python train.py --num_attention_heads=2 --num_key_value_heads=2 --norm="rmsnorm" --norm_place="pre" --norm_eps=1e-05 --qk_norm=false --learning_rate=0.00327 --max_grad_norm=1.0 --decay_shape="pow"
Each number is 500 + 40 x the weight over its row's rms, rounded and kept within 0 to 999. Layers, rows and columns count from 0. Numbers have three digits each. The size before them is the row's rms in percent of the matrix's.

# gate: layer 3 MLP gate, 128x64, rms 0.116, rows 3-33, columns 0-63
# up: layer 3 MLP up, 128x64, rms 0.116, rows 3-33, columns 0-63
# down: layer 3 MLP down (transposed), 128x64, rms 0.115, rows 3-33, columns 0-63
gate3 098:448559473530510493542549436525485482513495533529469501453530525528530424548453527464474549484479535469486558489537463426527526463472437540505534549437563543481484477553559543556470584522489450
up3 091:503577499555463457439534456556532449539552570483535535509531503436529430557502490513421514525484519494408542516528473543466471505461449495531516499536542471547463504541524501507458444441480443
down3 098:507566427548495493440477513461526538504546478405518481479518467537527500468553504565438535528502496526509531484520445484502466543517543498534569421537452548458490532518458595497540576494503541
gate4 113:500563459519462479594534526504516459460516489494524424466536470498485530535577496512517447483517552494473539496545541474512533538539388516482484510567521466520567493586514461549430529476462520
up4 113:438548489488500437538513533506518483500508493504479481445447517465486598554522465501443440421500468469523585513543498462504539521495483512443495465562519477523524585493589483498517589515540536
down4 110:541510430520475513493543544476498508456434487464416491511392484463534384492509477488479496485475504469461549543501479544503503482555493555470478520559493410537520541548467508500551517482512574
gate5 095:452492480509467464426512467476455569521498471519484525558471537542544496514421520548436611521425512528536452518514426473544546506503553453495490493546533527468481448483502551463551535545480486
up5 098:548425429541532545470521550535446579539429504539540548486552481522521552475454533550498461589503536466464493498513464502510489550523494522553521522508453462509563495437520493529459498538502418
down5 094:491562531478477428487533478560464460530544511501567454531492646489468522501469473497459535546490494529567519472503452507450475511488486526456553472506510507592510445492529556523485468467573501
gate6 097:470441485467498508505495469473491484498482557458521564481546513511491516511495478525431483481521508515561560534452446518527496449476487533495407458539449579495594429508457494403523470453449552
up6 101:561539538509536493557496504513524498482499501493490529537538526484496506569521560510515539480566485503490517586456582557502489444455470488488560483475545463497524587481478450497408500426592466
down6 095:545478455445473540458560478478454518468512539608536455517428495549511489518527495515469486491534479500487451462549498492461576515575537524521445519479549533474547468580535513434523546561464474
gate7 097:434520489459497507510511482497509512541472463578472449456500486498470545457480498524423546448538563464465493527570468541483484472525444462506471550482468610460471435493500499475574542536528418
up7 105:527512523604539512512551476474534538522495518454503525507497469581557547572487495502545559484531428516471465476479488545525610474522524467504539478526445551431562527467509456452480490542519462
down7 109:551539487516557481482536540462454600512490492454535551450509497514536509565544493494529565521432448515536477465453548512565548521468542556447487481531537438558553478555484502446493565520491485
gate8 103:580563439418484466540483532452509498432564508474525446461510452560537479482487516478483472472568556575538536479557515456494507470468443490427493467514492485507562551456489560517526473503513540
up8 100:488518470468569491539495521481491528566537510533491516452424473537447542548485437507466516473478480478462556473550422536501512485562589593459520537485489468491474548573591534488506473480502501
down8 106:454415463578440536500524486513600483501440506590491491469552452452459501510524504485486526582508526496519455508556539483507539556505459480494494489470544462526560447492530527532529488438464560
gate9 086:454504520488456429593471460527515451496514491521505516550470393503486514593474565497515497517447542508527569513454496562469455430477513513510529446466503452501573514513497465456463475513564478
up9 094:560459510502528529491466548400485493539427460497457519518557535521454508576540480501474470516519455525484534423508526419516521551552514517511479525474473536524424456507554557454559459511437508
down9 096:570531485516463485525535449522419441520479576532538492476519460573482526517490490471563540502477530506529479515492534540531509550444533581465543475424537543533514529504566488522478541598535539
gate10 104:442497501427474508560491512566503469535514532529457462497528520443413562493490474613501444474511548465543541482487520494494497467471476496476573474552510556494445527570523463471510524535534580
up10 095:483559458557507470489541512522475518464498494475501600446534492511486448514457539399501494542542559541538494512537486544466512500550472472469530443475544459513552584547559511510473585449477471
down10 100:484417488452483600525581513496468429484575487507518527478497508514482464484539443566520510534452544465485500486553494486533461532432490514451457513517472523558496465469485508452569458518474403
gate11 096:562461520476521559537467530603513548476460540493484498527455446528534555528498517493472448540551473446509503408491569475448511513533468487535441485533503463580424448474520470547463505474485488
up11 092:486436494502504415430454466441516519496521452497466574482523493497428513532521454563441479503436588610545476518547543481501499465537483462459487504465475476480527503477512540456472428505507488
down11 097:487553500508482511480591454487519517548446518509534529476508502455541449473495509454511488504475473479420499547588535505459472522429495559487481469531618505532533519506501505538428478593461546
gate12 090:542493552505587544551506492476488522509527457480480427450552499390486495429514477462509485498513496470476513517494523505520484529438517554417541449497452475530511497579474493451502539466604537
up12 086:490508442466533524575443511465526461524438513572559467503557512542491477464439527559553525503515493507447479515456525431506514474576488531566441502513504518513518555481475529512392469480534562
down12 096:536476468454572512514475550522533533467455554499525493551496506497487470506523483493564498475476561489554524471396597567488555484510468536501493500529462490575494538568525581538434467511515452
gate13 098:502514458462472573515512454498520517517523527502528540525550421449525444454531557473504510604501475442429464465527526517543524547555497509484426546547520511453463528410459456533462534504529517
up13 099:506527520525533509547504483454489557504509469434524504500496470544466517513487541502521589537543549444489469448554539564588460554509525478488537452474552537486420444516594471539448502556518507
down13 094:513471447540568400457472511510523553552477435476493557458516536471505491527550443558558495526461521486486496474504498481460509493529507494509508468487493492517593453549437550580568482535420523
gate14 114:450428534501542489506517487486448496460467521450473562544438527473458531595551477515469436531443488531547456471519507532455387479513489467466474560535522470504513472492523500458518437489546433
up14 098:459593490465441437515527506531474467459474444454476557523441505514488544433467503512519479460526502482456598525548489532496520490463582483506448454531532511449557510414472482529477472561479520
down14 105:464455553463555484479468538499483529513577548500433496462534472598458472460493545516513440454556496485444477430449524529462503529504475494454533523453555477477531512495477466528488478444458393
gate15 096:445609479459491507453489488451552437414493458517469479503573560460432475493522458508491471502455481501488493543485475519579499504499455415467497516485554511516487513486522555579484529512553442
up15 102:549551541500383495502488486451550531548491516506455430483506574505492530490473493497512528559514495467489569540509490530492532557473488481497527518510463592543447543557435508515512474525519388
down15 105:421481460532532549491525540595473518541528453458499485475557544471521484535469527566462503517447517475526494480438551476424447497460386476573510517545497473538463524512443494546529496492488486
gate16 099:476510469459550537550422457518477484453490480460466483509440449467531490442586538467463518496479510533490463449481495444524512478532402553452478587529448537464540540480526492558458497481471442
up16 101:374482500489565481489468521503466570494527489501447460510541455500553457548525507511497480543440514484496510570556519586481524472457522471532494475461512525410480482480497426457512410505527520
down16 101:543472532455563488509532427554481527508521520441498415507532522464473449511613535524475500438497460489530514504477471449470501577464502528469495440529484509435562485530497505488516401435502492
gate17 104:528474548498438468496439491501443441469521412539498548542568519441449483472540496527559451468508432522544433566477497497456516524462548506491488562455542415529504519515507512442475482459507535
up17 103:465537541533417527461491503492406547475461456520522488473439514482497481482494504547473559465435523488544535503495481428483462538443449521442547491467461494465499525493483590518457489538571589
down17 106:539494485501565496520503547535554553516454572497506496439470494479555436589506470496454555559443472548474501515550522497469509470490472539486585446473471540550542480474466419490521538551552528
gate18 101:555476504423494508451538567560408539515433413563388469486507477504516515496501548507520508502533534469466577524476555472567467516535484527467491495541482523496445479536497522520490529494544540
up18 105:524483487537429564410497480488529534487512508463530499486541487464565449490431458500497479472551499489514510530522460555490535463581512512428436482455437414575492506457478424495507507507534445
down18 111:464494510542525489434589473472554490551448472475470463530455569456530551425486466504483470416520507483521538463516488408407473394482522500512521473513534486482534513470526527507474473509483462
gate19 110:487489553486434462512413500472488507422509478502535467495476484519520509454497514534491553476537568480490532514511416594538485457472564491491466429438520500530489491493513550468472523377551525
up19 107:487554502519499543582548488461516513590445507496544529538563541465534445428492500572491478522461562498576524486430555473537455434453527565469552477522535516500459497479546499497468485467502502
down19 105:507463576473481535421509471469492464482524509450447523473515509584537595477520556491438484530523490467513527469537475503507516624495547436486437530510471480537465531493481518442486482576471487
gate20 102:449468469458534505471476468552504525524520587522568441517519551518481469532469472536487442447553455455445469477481531443540491432532512439528477424452574517561487468488549471500439467513531512
up20 100:452515463476555608424471527515490478458477582527466571546537492476480557538536453575511515489499475539479492464528521537481523533529559497505527519423426471456489542438525539499488467479449498
down20 099:548575429523451429563465523494463494508517491459491481507505376533521495454529493499503544594536468528467516460495556585464510465459499554512466527491467526468501551488528549530458523465458471
gate21 099:421500496514600526505517537476440528579421548517487420452502474501498557445495578495514523555484526522530451463529500493544489489543454447462511469488541559515493496497485469532461515596522501
up21 103:530492511460521501465546586453547545513537452488566540495441485501553447471461466550425510537497519527559482535490536576510477559510479547580533540536548492505495509549452467535500452437540459
down21 100:444566520480498498471484515499551575498584456502520484570417404527478541510445534452479580521452446483574487554476519489507462444496534498441516466509527468488484499517517452440526468486478511
gate22 095:509613508530494511465598527461504520452457480498486506505497480544484499468615483490497557536504448444433468539479541544486541532473454511508497501532498478424539512475450441468427495555510485
up22 104:527467513420451532500488497509532521436564456504543556548457471525528490497429509454487480562562453503447398503543488529561488463492514502490496486488571477475542477502517504565425581460501529
down22 100:501456511502560472510440540516423515508516532507567562435544509505500553540462498492519489460467496425516575524538498583487499446471519468458476541516437504491535505495588569446511447479558458
gate23 102:485486479501527508533490542546575598509502419548536513479520513473603466486467517532523513535488546472484535462519558573492534539460528465520470518436498572488442494524532438455432463550506491
up23 104:469548451529555423549477531506447523452547404499497473500512562469520434568467495478522461448463551520509579487464445448508503498498446552484494500469550561546520463496441552534492539470508489
down23 090:427453556511517518537513525495614479548480511501528515502487469518461534465433495498554453484548444419508505485527556496541531506536524444511382457436484491544519555508525487521454513508495443
gate24 100:559492500474532537550469458450471467525469537421509447458524566508539455420548541535532453600529506457500469529474449472440510562552499434498511518443503489515519521496543467542449474469541521
up24 099:510458558485570481479506562534495440489587467518513514527517528499481535493453480447433480463490515440459508492435506500472464525503456525549542509564536533449503465547476426488586459480443413
down24 098:533445517517495527489444542477461522487471546492505484571484465539547434453464472522456496545498512487457561459463456487502431558504451554445557475500573488434519451534509509513615511524446487
gate25 088:501452506446510493452470495587593520484478475537506426525502583451465527411534512530478473452477477520515514513542492480433533487451502552518583525491482537494510546523473544502499409540551527
up25 095:475508465437564545511563545486504523533457469521493518437563478481537511487530431549467534549449486444527564483456482560501540456515506548560555526505581532547515483452551520478502455529495579
down25 098:457523556513509495549414510445474538477581567548560515534531511448533507468530472460458554556438571537470527518453486494510503438518493542445566530526543487511528503469546535519537484498469578
gate26 108:487485560483462513461531513522500522560464459427535474473488419454465500467558611527541452488503467447485508524474466485510505451479466490503476465525530432404513482556437557545511510526513432
up26 103:448496475538468521525424403480439554507454463481542516483472486471473548501446545490473494534476566420493509512516456487543539522556530507511478519558588511475516539596459500537457451527538498
down26 111:523527519549457508535420525472423520504494501461482553480489513473496484514437552463466514587571512452417485521537517455539492562467479482482580558488550515518474484493541477421546527437454493
gate27 093:589472487496532492566500507507561492484505494490517532474550522518494490491509541559610529510544463497485519473429538499476480491535505496435526580456441548522575524498616532481461492454502546
up27 095:387491506462540448461492465560489436473470512589531537493493473508574508484511429538511490507456526435535587520544473486514477528504521567550496571520548493481468464489461493532473440523528534
down27 091:468559496482481540453525423446592418500513477504479479508513489519517444530495555510565508478506485511485464559548563515606558493488527485446542435505528530464558528503458523576493501493502453
gate28 098:482441457476574518466510483497486498533452467573542519454495443539479525451503462491434498454444529498438504562510583513471528453512533520510463507563431561473577468572492574502511511504496536
up28 095:512483475559469475558490563488564430494507514555521507602483453529533482541513568463486500503462537494480473525541488534573458582451495517437561450486511507461504417492445474457469506505529452
down28 101:456438477570457525530609540455531521502500469527544527476517478475560493517540535476453477442482495527464482525508459477559513479479599577427542544499498509527584498574467505500534523491487495
gate29 105:513501516423489496529540542473491463579458429525431509476462478524506535477439453544473496469451519536554484441401485498497530495514519505469523528534484476521517502579573476458518433539528591
up29 102:407451506507525508417468499523452451486550467454401544552492530507560524484477478468466464500480498461449471453462435544508478484539516442470557407497535515456444527500516439471480478502497489
down29 102:488512440517480431458542441453479523488565589558453547468541513499517547476485532492511460469465432492449501548512500444478577440496443434476555490559479540498520493510487414522502494487544463
gate30 099:513517552491479533501509497568525474473583402582497546470540396508471465489515551492478464493508539594459557504450479490519512510516497447486493446516478501522550531576519531520558510540519548
up30 103:433486510489554568505492546523524505526510525508435563550469427529516573503571567527402545560463528471511506519537481497552481503549427453485472474491532459555521533541501502499490460571493474
down30 102:427476522497457525529537471550380520434512530442528481413545542427497498520473509479537482472456558463510499503558450492490430462462495534489535472452444507478499513448470473463456502454474457
gate31 097:522504548464490449453502506460462458527592535525485530477453507580472499471508567559501540508419475540503534477420500501467585494549516517496517460476486596464513517445563509498471428477485517
up31 098:471519530562451506505424467507467412540482504473433524530472530580487546457526492516492453486566426483472444530494496560529492510528496496446448493473575516516473460485509499486514420413440492
down31 096:527449438491464590512514543563541490506482481532531434468492536534539463493538538452533429456440461455503499565428529440487440561543447497485551558496471507528494526476547524461534530477512543
gate32 100:447544478540434478502575514505484549511478532462509466560460516482543465477455496471610503472543500514526445500498465407528531428547408477501529457508432543539510481482525454549457506489507483
up32 099:496444507540488499460429483568466516543486585439552537488496515521513481478498475542569508471575390488455565505557440492535489481554513520501537519565501527519532530536549554562511470527498489
down32 103:483553483503418411456500551493470474461433494463521534520468547565444469503604527487469532544565504554504534533541504503525558502549526440446486507474499492447458470579533495487512468495500538
gate33 096:461469514526503527454381463473497515439498458502490422442472503523467477525507506465542525519528475451477463533432504540524573417534512468506507527465575471511493515478535491469565534511579427
up33 096:528497399544511521558533557570448577510539518458506482508606511522493519542525474540562492500492512465498501533470522528440511504444480510527477514559478477504527422471474509519527498434419564
down33 099:533489494521527490523427504453474645469488495491452511482515522514487512504487452513540504521531539520511561558470466483565554520475442468467453496570594531447453448550519432534497509505482480